Weights of a small GPT-style language model, trained from scratch on English Wikipedia: 10 layers, a variant of SOAP for these matrices.
Each number is 128 + 32 x the weight over its row's rms, rounded and kept within 0 to 255. Layers, rows and columns count from 0. Numbers have three digits each. The size before them is the row's rms in percent of the matrix's.

# o: layer 4 attention output (transposed), 384x384, rms 0.103, rows 377-383, columns 48-95
# v: layer 4 attention value, 384x384, rms 0.122, rows 378-383, columns 48-95
# up: layer 4 MLP up, 1536x384, rms 0.12, rows 0-121, columns 48-95
# down: layer 4 MLP down (transposed), 1536x384, rms 0.119, rows 0-121, columns 48-95
o377 104:146152166164130144106150085110140137164144142122135179119113046097173147125103131084155102186160169133151089134152140141131128169104139098159108
v378 103:112110204098108097161102148085141155168149122087141135148139124095103081143136121127128190131085168147106047157207113139123124140131104098167139
o378 102:090120097091126152164162104129141153124194110105171170227104115170115146085124101108128168172100127139070134114116149145094132163145112080202120
v379 101:172145104124110143108059163093157123184114171129187133150141145124170176125133152119124110124089136176125156152157135175141121156178150126075073
o379 101:134155092131078138144116122110170140201104046119150150095158131127181136203095120137158156136127105131122129098178107110130093128152110146139027
v380 100:111162107135088122100129106075155090172150129103130105097056107147125190183138124161182108140126141118122101125148116122131117127082145131092125
o380 100:088124153134112171085138123097117153104102178202123147087039125072128147112128051174120154127095137149165136120131087080110060089113092107106098
v381 098:164112114183128153126173133151147158130077127166094130113077123107110102104130146151081153091153125119086125073143160087180130105070078128108142
o381 099:163098110155065076131108097186067124188154119082121142145157179152107110093135152182118154120140149103183123146118126095169095112064126121149154
v382 091:148101153053122129098148132177126143131111142132170150133118118159148096161103073114107126145159109096172103131158077146077124098179130120087122
o382 095:179128145136105186108116182121142111137158157098120149156164140116163128156148124116117146163115181087164169239146159191126115174118073142141089
v383 095:049085136107125096144097148113068139151126150124126104128155112131129120126175143158118162092099158170164061134123158119119145078135105103118076
o383 097:071096139128137153140106174069119114145145170124091120159114120126174111107111080130117104121172163123123124139150061143126162107158139203105123
up0 094:134056134113199137140128126110083148152089149153112054157140112210143106192084088144076050107136152118102129097159074098099122100161145139167181
down0 094:111140180141119072061110158096151126144099081118128121147161121060113078120128130150185160146119086118156154093139134071134102139117145111135107
up1 105:164135095124095155149160127126154099104209116164157135097149122148181131190154173143171115169120097189121157157121096172178145135129178104140148
down1 105:176098143125023140147101128114090108132137141112116095192149116155140172114103092120139138136154156146080168086162114145142162099102113143162130
up2 110:166091151147111150105144045090065148202147149138100057242076146119159136158105122112120123110134112070106112098125143182140163151109156110085152
down2 134:053180113128114134103142135092122158133160187101145098070054109139104112148082178145123124116158075098153145057141092102202161164108120106099147
up3 101:122164099102140128107042138185105159136084137099139115129220040133129115133101174150101073112188127183118171107151122111091141066086158111186141
down3 103:133192047128116091127124207090183102070179135163123113131115111089129152163105086131174130084151121103078159126099113142111125134137142174131131
up4 096:174152075152119110057151106125096154099153172082145157143181162116128180142124090139082154088159191115114155100105151076061093103149163116100148
down4 095:112124108060177085167160135091128106120109118153169101077127131112121097149130156145110121132159100178096071177123137119179181092155105096095114
up5 092:151117126154105090130110098098189111151113091104137121159121049090159098134149134153125109162132137134139112115129113158110199198107134178125137
down5 097:111164117156132115116123177097115134101146126110067144132129183170121179129142092130144105118141156141139126184095136093154109098088128147161135
up6 101:141143095038086090082086159146160137134110166122187144110156019079122110104076107093077150172123173105163099174141151137138086162146104163146086
down6 085:133177144137124126137109105140141152141182206137113170132160169082157121095139125178104084203153085123178150130088159128141070122129082104068125
up7 104:178111150074130147073024146232109165170141149155151167146104128132169111132101137084117140130188089146208128108138121117128161071106149174104111
down7 091:174130110147153122176149085202155135095159113157121120051170129120149085141072137089150116107101187130090103123192124100146134185121125148128142
up8 089:105161147146154096141163136144099136106149173142095141142138103119071110099186101098143114085045164143123119178185191080123119121100082077156195
down8 096:160069153095132080118115089121151104107196156073153118097047094074142157162174105110163120143120095141153181133137127105122133161177099108117132
up9 096:156090148106121150120185126169116095156182113077164195089125082144143144139114114253157132152087157118141111144119106163127136104168169120077107
down9 098:118182115155173110162073085112114126085206172140112125106180141158112109135091206062135184123120132092088139153129168144116161114056177151162117
up10 104:114153126118167163114068158178218167089103195140141142114103132186130123156136148182140099169162110118115146188115076108147119105149082191114096
down10 111:121143131099075163111123084138152134065150122131089139137158063154131122114147124134117145132128126080098123155144142065133155138103174169130133
up11 096:077144106162103150186143098130143171100073120062083115158076090139157081086123138148127124149107102139114075077158142112118157073101146138084152
down11 098:154122143148150121163128145107090130149137174125166136154157150142118082124123172103155121076162092118150181144186109115149163093103151118196127
up12 090:153130110117142088136124127176135111154160164146109142109136127121133165082094130117177143185111128187210113099150094082115115114105114155126220
down12 098:141074117143161119146120143134115127107166113142145164018154072142081136122151139145122182145185119123104097164108163104097123143150138117096105
up13 096:131126021134126148076111103049141140049120144081165099177121170136114216050141157162154157104093140095123140120129160152080096136091125147149160
down13 099:164128099145162162096171108074122132090162135113149127145130167139117162076095099150057098121161078127118048111182179206121103147122129161092068
up14 095:148118149105160162112174171206155110121053129091154095083106125146093165166080132112064110108133112110138149094158081133134156099137141130162138
down14 087:121152180135130130095119126213078125053111069088145162170123117077171120159113091084124175212101080118145146132063146091084104196128140156100072
up15 127:158133118133115170081083174168157149156144073096076154101094140136109186119093115113124150140070132170095150142130106163145129133096203135089188
down15 129:109097160136105084129120105137117113160148105141110122096190151091145186115072162153127086106096129146136163119170157143075105127154142122156157
up16 109:113127150138123164140166100138104085081097083135102118120191090111103075121105122128202126138126137114120128135170150149171151125171105117089116
down16 098:140146124075108103093167153132130138132136124127112112180165182170136114131059132125158117102120135150126116156164167082102150174112117150152155
up17 101:136135115176161174133176107143105146121144114133216125150110171170124142136160034106131133064148145129029090103090117104144132134101091173111119
down17 107:091129070170152120106133114098138115138154126166149139085151081189087131077185067181083134102096159142108111158140106109124168129048181084115134
up18 098:130177127056142157102112116122091151120136120067125137076110127090137121081120135156099148154105081166127095141085153118076136098102096197120110
down18 096:102141133062169149090099096082136161189129114107171127132106121083186182198131111166158149175173055140097111143133141147150132086124127077144122
up19 104:106138096138156136143099120160117106199162087157100126092135102117119142150104113152111156121126084151173125128146105057093139101153119113065119
down19 113:132134099150130123160134121113101119074088129062136132118186168147098133129182111101141143134150137111085069105108170177145139117085103137167127
up20 103:154168132058175160110215107135063137133061160134115083132081194170147128110137098137133138157115132061161097164119129097097113123072100126092095
down20 117:088158120138180081130134129151190116129144130134135130076103166141192122087132101191135139152092100093116096169154159143136073115111105117091143
up21 107:145144125068092138139120128140132149137089110137168130139110186107141120129101181124036156073137138094108199115149109101171141142127143132099119
down21 126:154150094158160118130124125121100155106168165126121093095171088164090124103172071161140139122101118199114076140156114115101167106113113111150141
up22 101:131151086145104172136137119115124095080147181108124163124063145134089073180113123132067133111177106152136100151113142096093077138125106100089134
down22 111:091154161104125128135143076084140115102145164121134195123107168205070062097165125095075158159161129120147126098054113151061109117080174130146195
up23 092:110113076091188166127058135129150101128168086060166122142073133147187060138121160150089183125121149137113028138089126109119130085083125139134146
down23 097:133114142132107198153131133119079112105207132157112172048115114169154049184103095237094151128114183184147111182056134122092114061178131143059103
up24 095:117068138155122138074153100171068142193158130113158150134068143099108117109137086123035101089130106149143150141146146118141185121130150062128061
down24 090:207168109118124129216038113112153140096144159100106106090134102123136095139099110127169136184112052180120183151094141141140124146084174140095111
up25 091:145125096138069145157118073104087127130134143188078115109181120151140135114111138118137134092096210125136152123187083133111111116132186151086190
down25 093:152093187126089123133164096153109134141116146107100151174133192129055084133125110101149111165149112138125110113083195127169106087127119136148106
up26 094:185108157161121121085142157142099153116146090172137151085187078129115134109170135132114174105130088096113096123132173159128104109149134146148099
down26 096:110101156060118133156108101098178084131098099097153134112127091118092130146100131209098147161120178145188121164155169148166163153126102132099128
up27 105:179166112125092071152136144190118129099109114124100154122101161129077087157108123151091144168146153193126136125142128172157131142163129136155144
down27 107:119073114108152124147100141101091102152161165119117104152104106092097149104175128131094109179114095107093078152100171192146119129109080145074147
up28 096:151090089148082143166155115092073121177119073135117176144117157149185169123092093092113132145087154140125147093099175146125132119090186136195163
down28 094:084127080117125111150108063073087159090122125126099101166049099159100142174103135092081070065140111159142072159137086173096132103092073145085194
up29 094:125095128117108060141071154093081106118154175174142086136144142152152116116165122196131132147134120150116106084151141132068150122123164122068119
down29 093:096141119138118166162155212106175127117083107090137173103105147116126173130113182115164088083133079169152138187116091103134097140131153118142133
up30 096:094121139152143110148084095070137143104163130158131162121165094180077139165079106124119111082098167173131064073163145131130145105137124126121103
down30 100:214193119189147099125143135188142122151114175151172151142108131130097134105169107066119117184138123101143176138101165113126096124082121139117075
up31 093:151116136112192039158099178109136163179091201130138119086122148099150161090176180072064119107126130122183122103087114100069089060122133214148138
down31 101:135101110111140167109104092123135129085152047157112105132115087137096073122110125146140216161145163100123075113104118173132126103103130120090153
up32 112:158191107136120122092125122145088129127111110160190107158142104165086141134080077101085133116137112167173105134093036119108107137127084096092187
down32 103:076099101119108141121131161125068180114112128132104176198127107080111163106104131082118102143138132138133101112089097128106069106141131004115138
up33 092:129125109165163134103160110104145098106051188128117145138131145139110188097140171118121102157097189132164128115107100152103123106114163134121176
down33 085:136129078113090163142170146109108102132150136088145098125156096200076152163142086163106164146140116183065198124165116078100157067146133129129101
up34 111:114171093167066101111132114104088122113103133091096095163126111088130137099168154127076167141149134064144110125070133190095145138124153146086120
down34 107:026081171088088158138161118114145078141132157163136095186131152125136057171156245141062113076096118134068137091161113140147087145158171121170107
up35 097:157172120106124083137109115192152192153121111154169132140099191125147128133086129175166102149108056072138152160133116078107204110099111142109161
down35 110:132101090170127192149135119121112031222152159139090088108097208147149165122082184131133122119136178153198109087140096149138097130130128132108150
up36 095:078033158164097104120164117152140105150139140153190111162058122151147075142156091106087127140183123146114175138138136098154079095103103127130102
down36 099:178127150100157088158180160145101093044146098150145134081073117114133136084100132152142104114096119117156149142103144160147163097105125100169139
up37 090:183079171159134121075164148184133121116182167099113210107116154163140124144102093150110068142158120117149145047147052115115136171095124176089209
down37 087:117116076136151104143110132182133116096103140209152068135133137125097085173102233151117166121089155193102090093145084147116077131164172111093154
up38 105:153073153187102117100085057172116185136105098117123167093112130163129089140137106099103107145101112179099133124190113097058157120145171169075097
down38 110:095206131137171143122153142120149083106109138178134140153150159141132063137164110128148164116113183189101146103174107089089121092126111118135136
up39 099:091100093132117176121100124202102121069132147084115096073120122091127170199191092119090111142190202121114117141112159155100154054179096108147151
down39 098:124119120123177114121168128099134128211092093142111127142076093118182114047162108149097091140130106128118130148141167137098156115153048151127077
up40 095:120151167094101139135201121186135143084110106134133080092048104090135106138134150112155174155187082098100157161098189128074161137061097186133098
down40 088:125171099121149119131129116094139104076122145164150126079140077133125158114149110084149144111143120170126210033098166111106144093132144130118129
up41 094:096097114124110127115079135068142089117123090142096163118179118193197104126101177120076182102115087105124129126115109131153142026090111131102135
down41 082:076146100144120176066139143121088158157145087197122134140180098137068123086142123064130112122104133091105155145130142150189114140171129083120169
up42 098:130104143102145129135153107116128119168156145125128124100118126044150105172094146141135159165136121143211163114133148185178128141137153120100104
down42 106:130124132175160103146125115204149159143161127148129161156177126115176222090142090091123129107136125164146163098094127116088114093185081153138147
up43 099:182124143115114132111130119134118080137149189176156121123071082108129149093151148161169145084128134133147162105182149076190148181150148104186128
down43 096:097103125117105135182099139117138112102127140111150169154136083093110123168165122129146114104126113055098101126179154145160141109152159139163106
up44 095:142170084150154116151100146136135129126147117157181110079124083113132105086109159125133159152118187155138121179134136126143116124163174105145128
down44 099:128062147106109087184151149111145116160144089170047120178146115180124149126104190157141125132107154104117092179125046103110102081108110141123133
up45 123:152148150150146120146109118134126119132140034092148143139140090143083082116154182091118159117214124164163155166145156174174060121112114103198128
down45 122:053116205158115135168082136089107146106172163133120177110185126165103144115141114176144156170158102148115142121124159171081120203119124123103137
up46 100:162154144152135149118143157145186118064144181131137142094167137143138135148122080127140097189129136125111191108149142063166123113068078145147159
down46 099:135114092110182080138146091124108164159167138171118101145092115140163158158157155076095150060135150094100117141111123149143160132148082106076157
up47 099:085142136083064122078114115125159125155097144129173159134119134116125113153174087171102113153096138136170114107125121114176158091129142110099116
down47 097:107155063176151150135122083113085136118132098141085121107109105182145196129135109149117108115145122100116162162179111095173085148121115128072158
up48 093:067113117118101149109131178125120117156157137159144128145129165075084087111133087078105151086139129152176148127112148054144152139121144131129077
down48 087:071129103102125185163128126197147147158126109151097139115148135145141122128127137106120136138128139132104135140122113216206112142114175114153149
up49 093:162133154157142097108099100138170087099110078097165098122097096118128092145150139138108186156149144135144120137149093122091134131148088157215115
down49 095:101113100135141146156139159105099121136089182183110111130184135118108095134140117110101108152077128127151156048095054168165202141086093111111091
up50 092:148217105130161083140084189109123129113103149139103092202138053100126109149172180167146108140080095116152128177141107131142214094164133126203167
down50 090:200080134158113158130117091120078120108069132094198183111141219145133130031143092111118129130151160143113137120092102191110109145074164128133147
up51 094:130128076166143086127123137097144145097137098140150143168149166164127124134118170127088156084148177135132125123149129149128110088141123121182132
down51 094:059086152149143163100132085118099129149123128154127210058122136124168132136084121179141099191140090102156152161096124069109149147163190184140143
up52 097:108142143122128136173140116142128074138156139111106123154098171141121170099142175117091125100123156165109123135108084065153171189161142179076054
down52 094:160089142109077084143128122141050109134097160090121191113146185105061139143173122148173118210123123170154169105129130119145143116070051164100090
up53 112:117145106140192099138100159137153077120144177175134134110048225081081088085135166120164119147127146114200144106171148086142119076134164172105150
down53 105:194092111119111112103152157199132117164087128153152083129149122126126158142185140070161161148087086087109135121153099154137159123093093138119110
up54 095:153099119109129159170135130129185161092090127106108108190134114161164104126147123153132121174150121095124055155153171157141139062123132076055156
down54 099:168143097186126092136173111096073119117078109181130153136147116124087145114130087110143120131152134080096183111124122136160142149157081131091152
up55 109:179100091136130040073124094111135057158132139145139147159145137135141182103104143090164096144134103143191104130060086118194167107105133174147131
down55 104:162088152069178142166108116130195096143157135135100154118148075125095165110120105165097091131112114110147156112163129119141148084131130149110141
up56 105:139181178093194093114130102147146121082082143135118136066090153135133089103113148143129142029149097132091135119168099089125097142116185150148124
down56 108:086165126099108085136133138137138132167136111167118157174083097091115154105104064140201145107125152158097117185047167096076121119125072121066104
up57 098:152130187132145141130106129187147156137099177147140081082131089143156176144112133121134081103094100123164162158091127096099125118111197119167114
down57 102:071062174112076121117169084100123125115073098171155188126098199148186147148146117075145151126145149070157121124115148118151089104143201127130145
up58 092:156126132158061117149108152082090149030083098168140118129149190097126105107172182069116113120112110128208114125109143160110122123123138140096185
down58 084:147137176115137164138145127122128153087150131130128153138189136161148077181107121086175134154156175120112181179139096159168134150131135154146145
up59 093:162142165183141140149093133126120124150113174053124144185126115119127124105104159081129104136201121107134151093138149123139166099101123120119092
down59 089:110116132132132184126116158120148146101157147114083166128179105163114121118201090160090145145065115150098050149112124147133121182123116131156109
up60 091:161100147082180157170134139098166138111093100100116070096140112099141114180078116096078121139119143149125131168147122072080138151144114129158135
down60 091:166182081158121157120109156120158130144153121103126104133163080123129111159202103168124103063074132149117101095149130125133143187102152144103133
up61 115:111144110154147140122089096128128114185106161152160094114092100185120156052134126093133115089149153119196111126127115116130107105144107055083115
down61 114:130097124090124171149123099183130087128151151138183113158136106143113139130153157193185173179184127149141092161098130151109112134105136090104093
up62 104:140188132078091123130116145119120084142178162113094173204134120150159123118165136124082166114201137081180135122120110145149158119175163175061194
down62 129:122127110148188110093177211085147138104106120146141126088182093132115089089163132134179123114092111164076115088164096148090099144149103201135125
up63 094:129139150127157094137146166103118127160122107161099139133113119068085092098154174128178129091121116150149093141143166088166119099166084197087088
down63 099:060090112088104196086133106082154164144140140091107202103158100113151132116171121120148154161105147077088106107137098101187123093093214158048094
up64 098:063103115147126150098124159142142118143102146080154104068151071129117159145133170113077114137130148145120192127201148173211140136150124148197194
down64 105:053140137130142113129083120137127106076131119111126078130128200142138115110113064164100156117125106146076157129132070073163138107127117123113156
up65 091:121158157171102131118159159116163114163099137106173082141174130171176119131070175122128106126153101142142137089134103142172145142175136137121073
down65 091:114106099146108077194099087164150122080143154156127135066132130142153111097154111117089157093109113189152121112157145172110108158157086098104146
up66 100:135057085128096162060137111125149109136113162087096100141109121150146190155082134168116117083192180154099132116132132147167102124167108102131131
down66 110:119130114164123165102090120097174079129132124080134110155102125122111154113096154106095149098126176201061164140144092132121104137147133145075110
up67 095:208133113096072121129089121131135054182129093153113162126133133194148102127150210171152139105179100114068128138156124112124151170170115140126097
down67 095:098133146142148143112109155118168121062169161128183153116139173105165171201134131062097115142155114136119147071136161127047167104111128118104151
up68 088:153074180098082145145110110134142062148100102123190217111097169076079137151171098159143092132069118160139140151062046090094137115129215096168144
down68 102:068132072108176094128163124140097110038117213128128104092156128106122112180160111131123166076099126142155115118111154164102163169131161082113136
up69 099:095157167149093142117131124133120078168097180168130080103132139082095163089109158155129117085171131151124088147105125196126128131116120132142100
down69 103:114121102089122075139102104136143125106060120138102141124173131111168112173138188191163081156086153133125130149124087076189101100152145096151107
up70 094:159121124196109101111085048144111091150154158106075165119128178151160131115122128155173144140162105188102081085154139081136156091133140124095113
down70 089:115135134120159149152118094155135178124099091080079185111102140145122202111119163122118117126096100085136120180112134186145110157127085172151162
up71 093:116057182138146152179143126110169110134077117152147134103114121123192131153037174086143123059150198098124128123128166110129105155106120079142115
down71 083:102136120097128173138081159180064126085104165186125090149096108134050145084199111094162135130089094115129102116172166137166128130119126161144114
up72 096:127174171128112158169144150099163128134128138118133100143124129115136159152097171144138161177156164074106140107145063154131096162124224097114085
down72 085:145144072129070111126126143110126140136139112117189091144180111126074147200131108075132200104169162209149187089146085073163104159165114119022093
up73 091:158171144152108158167131140142145160169129137124114114085159131122174140145091086088090129110117167098063104092176118156089132187146124156166141
down73 098:101146191102116093142160168127152167140103114159089118088194159120127153106114086112140043103065113160175091125162159126128114116129136091053094
up74 097:131072161152147120220163155155157068155130073178107101166103102137108095140134167188056166135077167138116155107137184112124164097128118151108164
down74 107:100129121124184127120044150127114130101107118155099105167148123076095169156154154112135145176145112102123162124089163105123107123113111126121117
up75 110:108115124107139102157142086084157051188125113156109197131054106114096143104139179134132145145178086082090048104095171158181065149144091151186116
down75 107:097140171141111108042190142110133101086032087126106113106092140117177148112120145142119122087089182118139120161157127162100114111049087115144099
up76 099:163161147152105089157146104160150048181076123184132117105161085109067089153166117152131118136128100164113135093087125174132131099120143110112170
down76 070:053149178131149149113174144094083108093083078096127133149125170050187148135145120088140105171181128112188127104126135132146117062156176156125094
up77 105:115209157159090133134166154105116131135139120151123162107122122119143116148093134114141124113133155132143116134122118127161120180162080169159133
down77 111:134136084130158159172087107151115112088099047174118142088128131094108150100120120165131156164076100110118154089154199142105078108085099100105155
up78 105:125115128108110080136165150130133128098124171165127122176131162172138162122064122159101165187118135078121124125146131170135168161204075115114181
down78 100:102151095123151111179085070152197088125064138149110174107100131142187107110100108154138149134114130126171127140144087129130031159123125115105123
up79 108:126141083092155164122129105159165092146113126090094175133139188120157104148116096141139134148138174127095155097096178100142130175164118108123142
down79 089:183158109170138171149096189089148121126155154128151091211086109089094118119169204034164065217174117097131112113085133115128039147082103120087098
up80 102:087104093117126120126100144185085120077152160060133101070159182156131100118118067128147187128127076109120141112097129132089206111104096134179166
down80 096:097099173128128120121152096203137154108064145125153094114049123184152060147103117163148186140166110075157190130130146146078175095124104181117122
up81 089:068152147154097156128203198167135045202185156091082057145085158104130148125127149139132149057119126158100141111104132135151128111184166113139121
down81 085:125164117094115070151153168083159122129126062113161176120125099180120124122066073134143103159070151125101142149113146106137151180128195156099137
up82 096:193187159118121152107183126085114158110091162084156148170107193104140120112070133084177104105095184133152127073130100057146110121160085157163182
down82 099:119120146075131123153095110153206143121104139110115140057157136104112174114124130165130091167140108045164149161117131133075158134154104085085146
up83 097:166099181073118145103122141186114118136140145154162117142140156131170109128142106155120113102148154133139072142143106094138153104167129156107180
down83 094:147123138158134144118088181054092164113119129124144145127115124124070097122140093111218122197107093153149130115110197122115132085118111120076086
up84 102:123145159114134174084143116106105074152113130145143100108096154150150148117063141115087116117110122113176147109157124114128172183126105118137124
down84 098:180189106142141140153142151125075142134099149145145118146140143176097145125095123078137135127099064042135149175141112088105116146124114106127141
up85 098:103086126139106212118101118143087098141153140179128129110132116117164163157121079130090085141129147185077163117143179165136150080152115123121110
down85 102:104155073163090132151097120129117119149115097120083145155128135091147148091119178082084111128124171102086142120097123162093092180086128107106139
up86 107:106125138119172060114140067139062115160173101108086126156111160161125178067158088100141133156143104108099120050126107114129148111146127138129191
down86 108:129153119073128167116136135133120138155135131128169122072120182153118058182100134151149093143121129155150100158096108206152141097156115141142124
up87 104:148156070128084162186107097156114149103083135126099148129146167078122163099119121159192136140092167149136128132101150166076105170123160158162177
down87 070:120164082162077142116095127113125146161133116085101160143065144151155128121174158050183130184152103131129104175164119168124108093099194132147115
up88 102:154189115119140181120120054111121175103172108147130138158107113139128102114170115146108113127115129094136091135142142107176067096201089099164117
down88 111:204019144128131088083140123101104095103068112104080060133125114054121163119162112153109124101168155130127165164138159158153082131094170150131145
up89 099:095133123170141104126110165148123095117184131122164123087177142135091099107154138123154094155108091113127137095152116108157150114162153100135096
down89 110:170078124162183055203126129098150133115135131101128108170127086119060140139111129136102115156089135131131173162110132096171131150052121108134194
up90 108:160129140147138141093100063147155099103111174184128166100118108202103142140108168135092108126139180121110141061173102155157127144135089148215075
down90 110:110123146157115133119125076103157159110173137122119079133186144027121149074087131182134155098121070114063105073165100121094131151099165103115155
up91 091:138087132073105165140106158108152163159092121063113200110103081169179125107127084109137086063132129104150176110096157128097087146169110105117118
down91 093:130146167102159128117135136149135143164129109196146142125119136151129102138110182111122161097223094126160168172143089162080159189144143116069115
up92 100:112175098140134160132119151149164094144140132140077149163149122078117123148197068069152134097151104117169149148164150155130111096117148134079134
down92 109:101109135118117116156116095076060106109112116105121163115060128126135145168108156140121139102142080136141156122128138120088145166110096189160151
up93 093:078107184116187138081154109174113085068155135072090118144113089123115145115137092157125119143110165202134139187057112238164105113165152122167084
down93 112:148201145153093133163156151104100114141153082157059099086134155116125139167078068204130088134060135153140099073132064054118121141152104159111190
up94 105:125128156195132116138147193137122111128125117090151159188059173138158132093153155100148143118128125144095153149163073120122124113146160124149135
down94 109:107120096142109186160078086116162111141109053081159145140127146216112115194159127158129165142121094172157078113165080158135075127150130153158124
up95 099:104166187109078141099110104119172154206153098082123200125166127158079087143093161179114079163111117181126062142118117064151127153104127089110105
down95 097:111102133136065144155154101104103141122060112097154124169142128097151103061136146125143150119113123150110096155117107059168182132095102118170108
up96 108:126111166155168124145149130178116110185096161149161125109102132127166117105157142133113075120151107147078106132072137132137126118079130163159162
down96 113:133138150131119146077137127098132167147106179174140137112143136119170125146115106096122096048104140140041102174126151115154119104115119080131153
up97 093:133155155113148110129123090145073150124081134149135132177117127169143146097149166143141130155127064147145112145100169157130189154195163122065078
down97 085:112103153079130213125114156103160022079145079118179149140145162171123103104092183094144124135188084120115085162155087162145125096106110078143177
up98 112:177167085123187145107108136129152090153125066164165115115102135162090159163069095172127108118135143113133170118169087142113116133119145122145192
down98 114:109121167121115122165133131089080116105128123131092147101107057144110144113104187134124134149134178159145077135154102122147117109118115116149131
up99 103:118098179076085140097095155162122155179083159104114157201109090141136108080105089118138085137098117132115171084173117116157161127115150136074126
down99 114:185169140103106133105145190121137114145107125121103125103109189197156105139111108121092122084089098114064103109167118168163099123127090134127176
up100 097:158116150156160153096132111104109155132121098194088147129024135173124146095155143148186144127118167139138100141158156097129151153130070141162133
down100 090:107127078102087072094169096064136167115129133167103138097131221147111128065160127134146085138170152134119090143069113175141157119086135139142144
up101 100:163125068182063178186146155145139136178124116172141109107157135055107144097148160046150155099127167134157133126128148122083144141130100163205145
down101 084:208094122078198130137141192189094128172108067128087155140070166091110156112104149141135084121172119106140246156117160122122118115107106125129103
up102 098:152113138069114068153189109158136128073133164108115138112136185133110182131107204141090132182089065088171072108130047087169138171127147141149133
down102 099:134120044163106077189145148153193154195129163104116085128128114048128137159125132141159146083079173094194113120167148154156087127089107128119119
up103 106:081061138103108133115173125153173091187034191102116127135177140179114135151055122130160107101158102122113145098127109110137148110101151164159134
down103 075:095095104087082135148166154123132077062161173128058171128095105158084081120149097077103150128177102143120159155120120139066133068117166108149111
up104 100:087088130162151125106161110200178145114142137091088170137097150117142148123113216145169180133122138139161109141134106128109146131111171161126115
down104 103:129144115089115085152166125130121108111090114175143111134170116184116131154123145157133121149116108124136087168101159169120075103086149142166101
up105 112:155103106112124113136186094149121090138111103113124131094098077118120092145165188089191145134151187138152049117132151127085116175114145147149111
down105 110:085122144126154175107091128117173119140150172150144136141198154116147120089093077134115116097076126103137228146107091154147113097142092103096140
up106 105:102150126193192060120176139154135164140158142156109114092172091078130136082167134105139132104151186146140121073113090089175086108163074115094078
down106 124:073092057148163191149093116085137124062128086195091141087117128199136096086168134117138189134073121138134161079135112114170148105087140063154163
up107 108:190103176141156102141116175115149171113080112106124093133182141157093140220126089149110080142109074088087139162113167101173142116164113110159192
down107 114:126056156165120107110122109135113161100102148068068117122148153161099117090146104126098154125126080154108144122068139127139096082145050087102130
up108 099:103122122106187085097120226115156104110103185092165146154088102121136165158147146115098132104107114141143102133111125140109117141125134131129068
down108 098:066129138153088129118084114145164106108199121113059126080081086113148124096077176191115134146185172121149137199181151129151142167121111114187155
up109 107:121090117119122125117080118120070176070100107152116163146168156127133132157082185102119154206127143120117132107128116126105138215132172091080153
down109 105:141130122100143141108102125108129152144165144163164172095162134125102125136129121063153094163127183112079084103141167114126092148172154158106164
up110 099:143135128100159060101130175093168132110063161133153165128129123127110041162114144120174080104092082102096151146157169150092165187120102119070131
down110 061:137151145147177156152072097120116126096146162112191163176095115123161160099161160093111115155140110179124136114096124120138085089177154136143085
up111 129:099075099121154108119099059145115114147159139132121090204148099064123105108141140131146163088146091148063139093136140112166157155215107134144035
down111 110:115141153109127144144107098138080163181077131220153092164125166117112184122105155063128140136125143138087110122090154123140108181141164178158142
up112 098:140086064108154102147115134089120124132106127094165074105113151142096111126184144112097132190136125176121178094160089158127117136187115203184107
down112 102:128117100159158116113107160169156162139158144003114125135169102077154149129168069085103094092145150085113127096127135128101138159058104138104089
up113 106:091138065158106115161156096122168163038121113127144171140182158172179118063140182145133116100138098037122130112189118093136155096166119074131154
down113 115:106041104121193126187110127158138154122115125072105104102142119158161139158144119127117110142152088158127172128155120164133121091104116110111195
up114 095:107114088188140128139173097090181105164101178131163141110108073125171080153161154146148140081130111141073090127106144084162163125152131151142136
down114 093:140100117157147144090109133092082113139157113136190090080110120147086130060132129060091122157142108177133165158134138152111117095208108177161130
up115 102:132111072116104061102157169125141167125105126134123095122179141103175070182114132147115165082172225152129081178166111114155128134128167163139141
down115 085:069168140163188045137146158176101159152149139144106166140192113118196086116171076154117111145121168134150139122207120154067134105131135102155115
up116 096:127115101136150102144221129169187061138194164137128176103157161133145120137151098159109174142127177148130158108078087077170147122141115149120116
down116 074:118130117077154116097091142105153145142133122125092086141205107123143117121113163115096119149114097069170130150140123198077119114124153149126111
up117 096:077057114127146103096172119121128088180111103099176146072122159172108127131103058128187130068164109123146126107171140122085176110186111142158116
down117 103:154145055079132153125094122146090118115129153131086166126119140185087184136159054076107057113144079080142164044185150152123138162103190103131101
up118 100:077157065131062091142088136140074101166126054106091094117132080130191131103161129127159111146190109130185177122195085144076120106128160156182111
down118 090:113123157120060134134170147135175146130098135169101123123142101128100131089135109153187165156093118145100155194122153073141114183103110103144126
up119 097:114093168126087146155108088129070116158121101162149116071187092120089144183161183155186104129167138191123076089141116167156167163075133084126097
down119 097:125155151047186137148117185138157140127154135113161112118132144134161155109076128112139122187097179116134079109105162115128080111194106174089142
up120 099:110113100116121094110132058216123175108118088177116125145169107125180147134109135136126110124134140137116125166135140169111119193106126148154054
down120 106:104154052180179194122110106158174161141095154181075140121109144110035146171161113172121139113122084123116134142121111181104117176159082141131163
up121 127:121156093098137104098143157141119149141147091141106121163116084102092108191112171157155137096108111179162088132170133041068113079139143144054183
down121 123:160172141113153085123116089157102132127137170115081143148099095096165145124036134137150102156141172169140190133147141076162140098163125119087146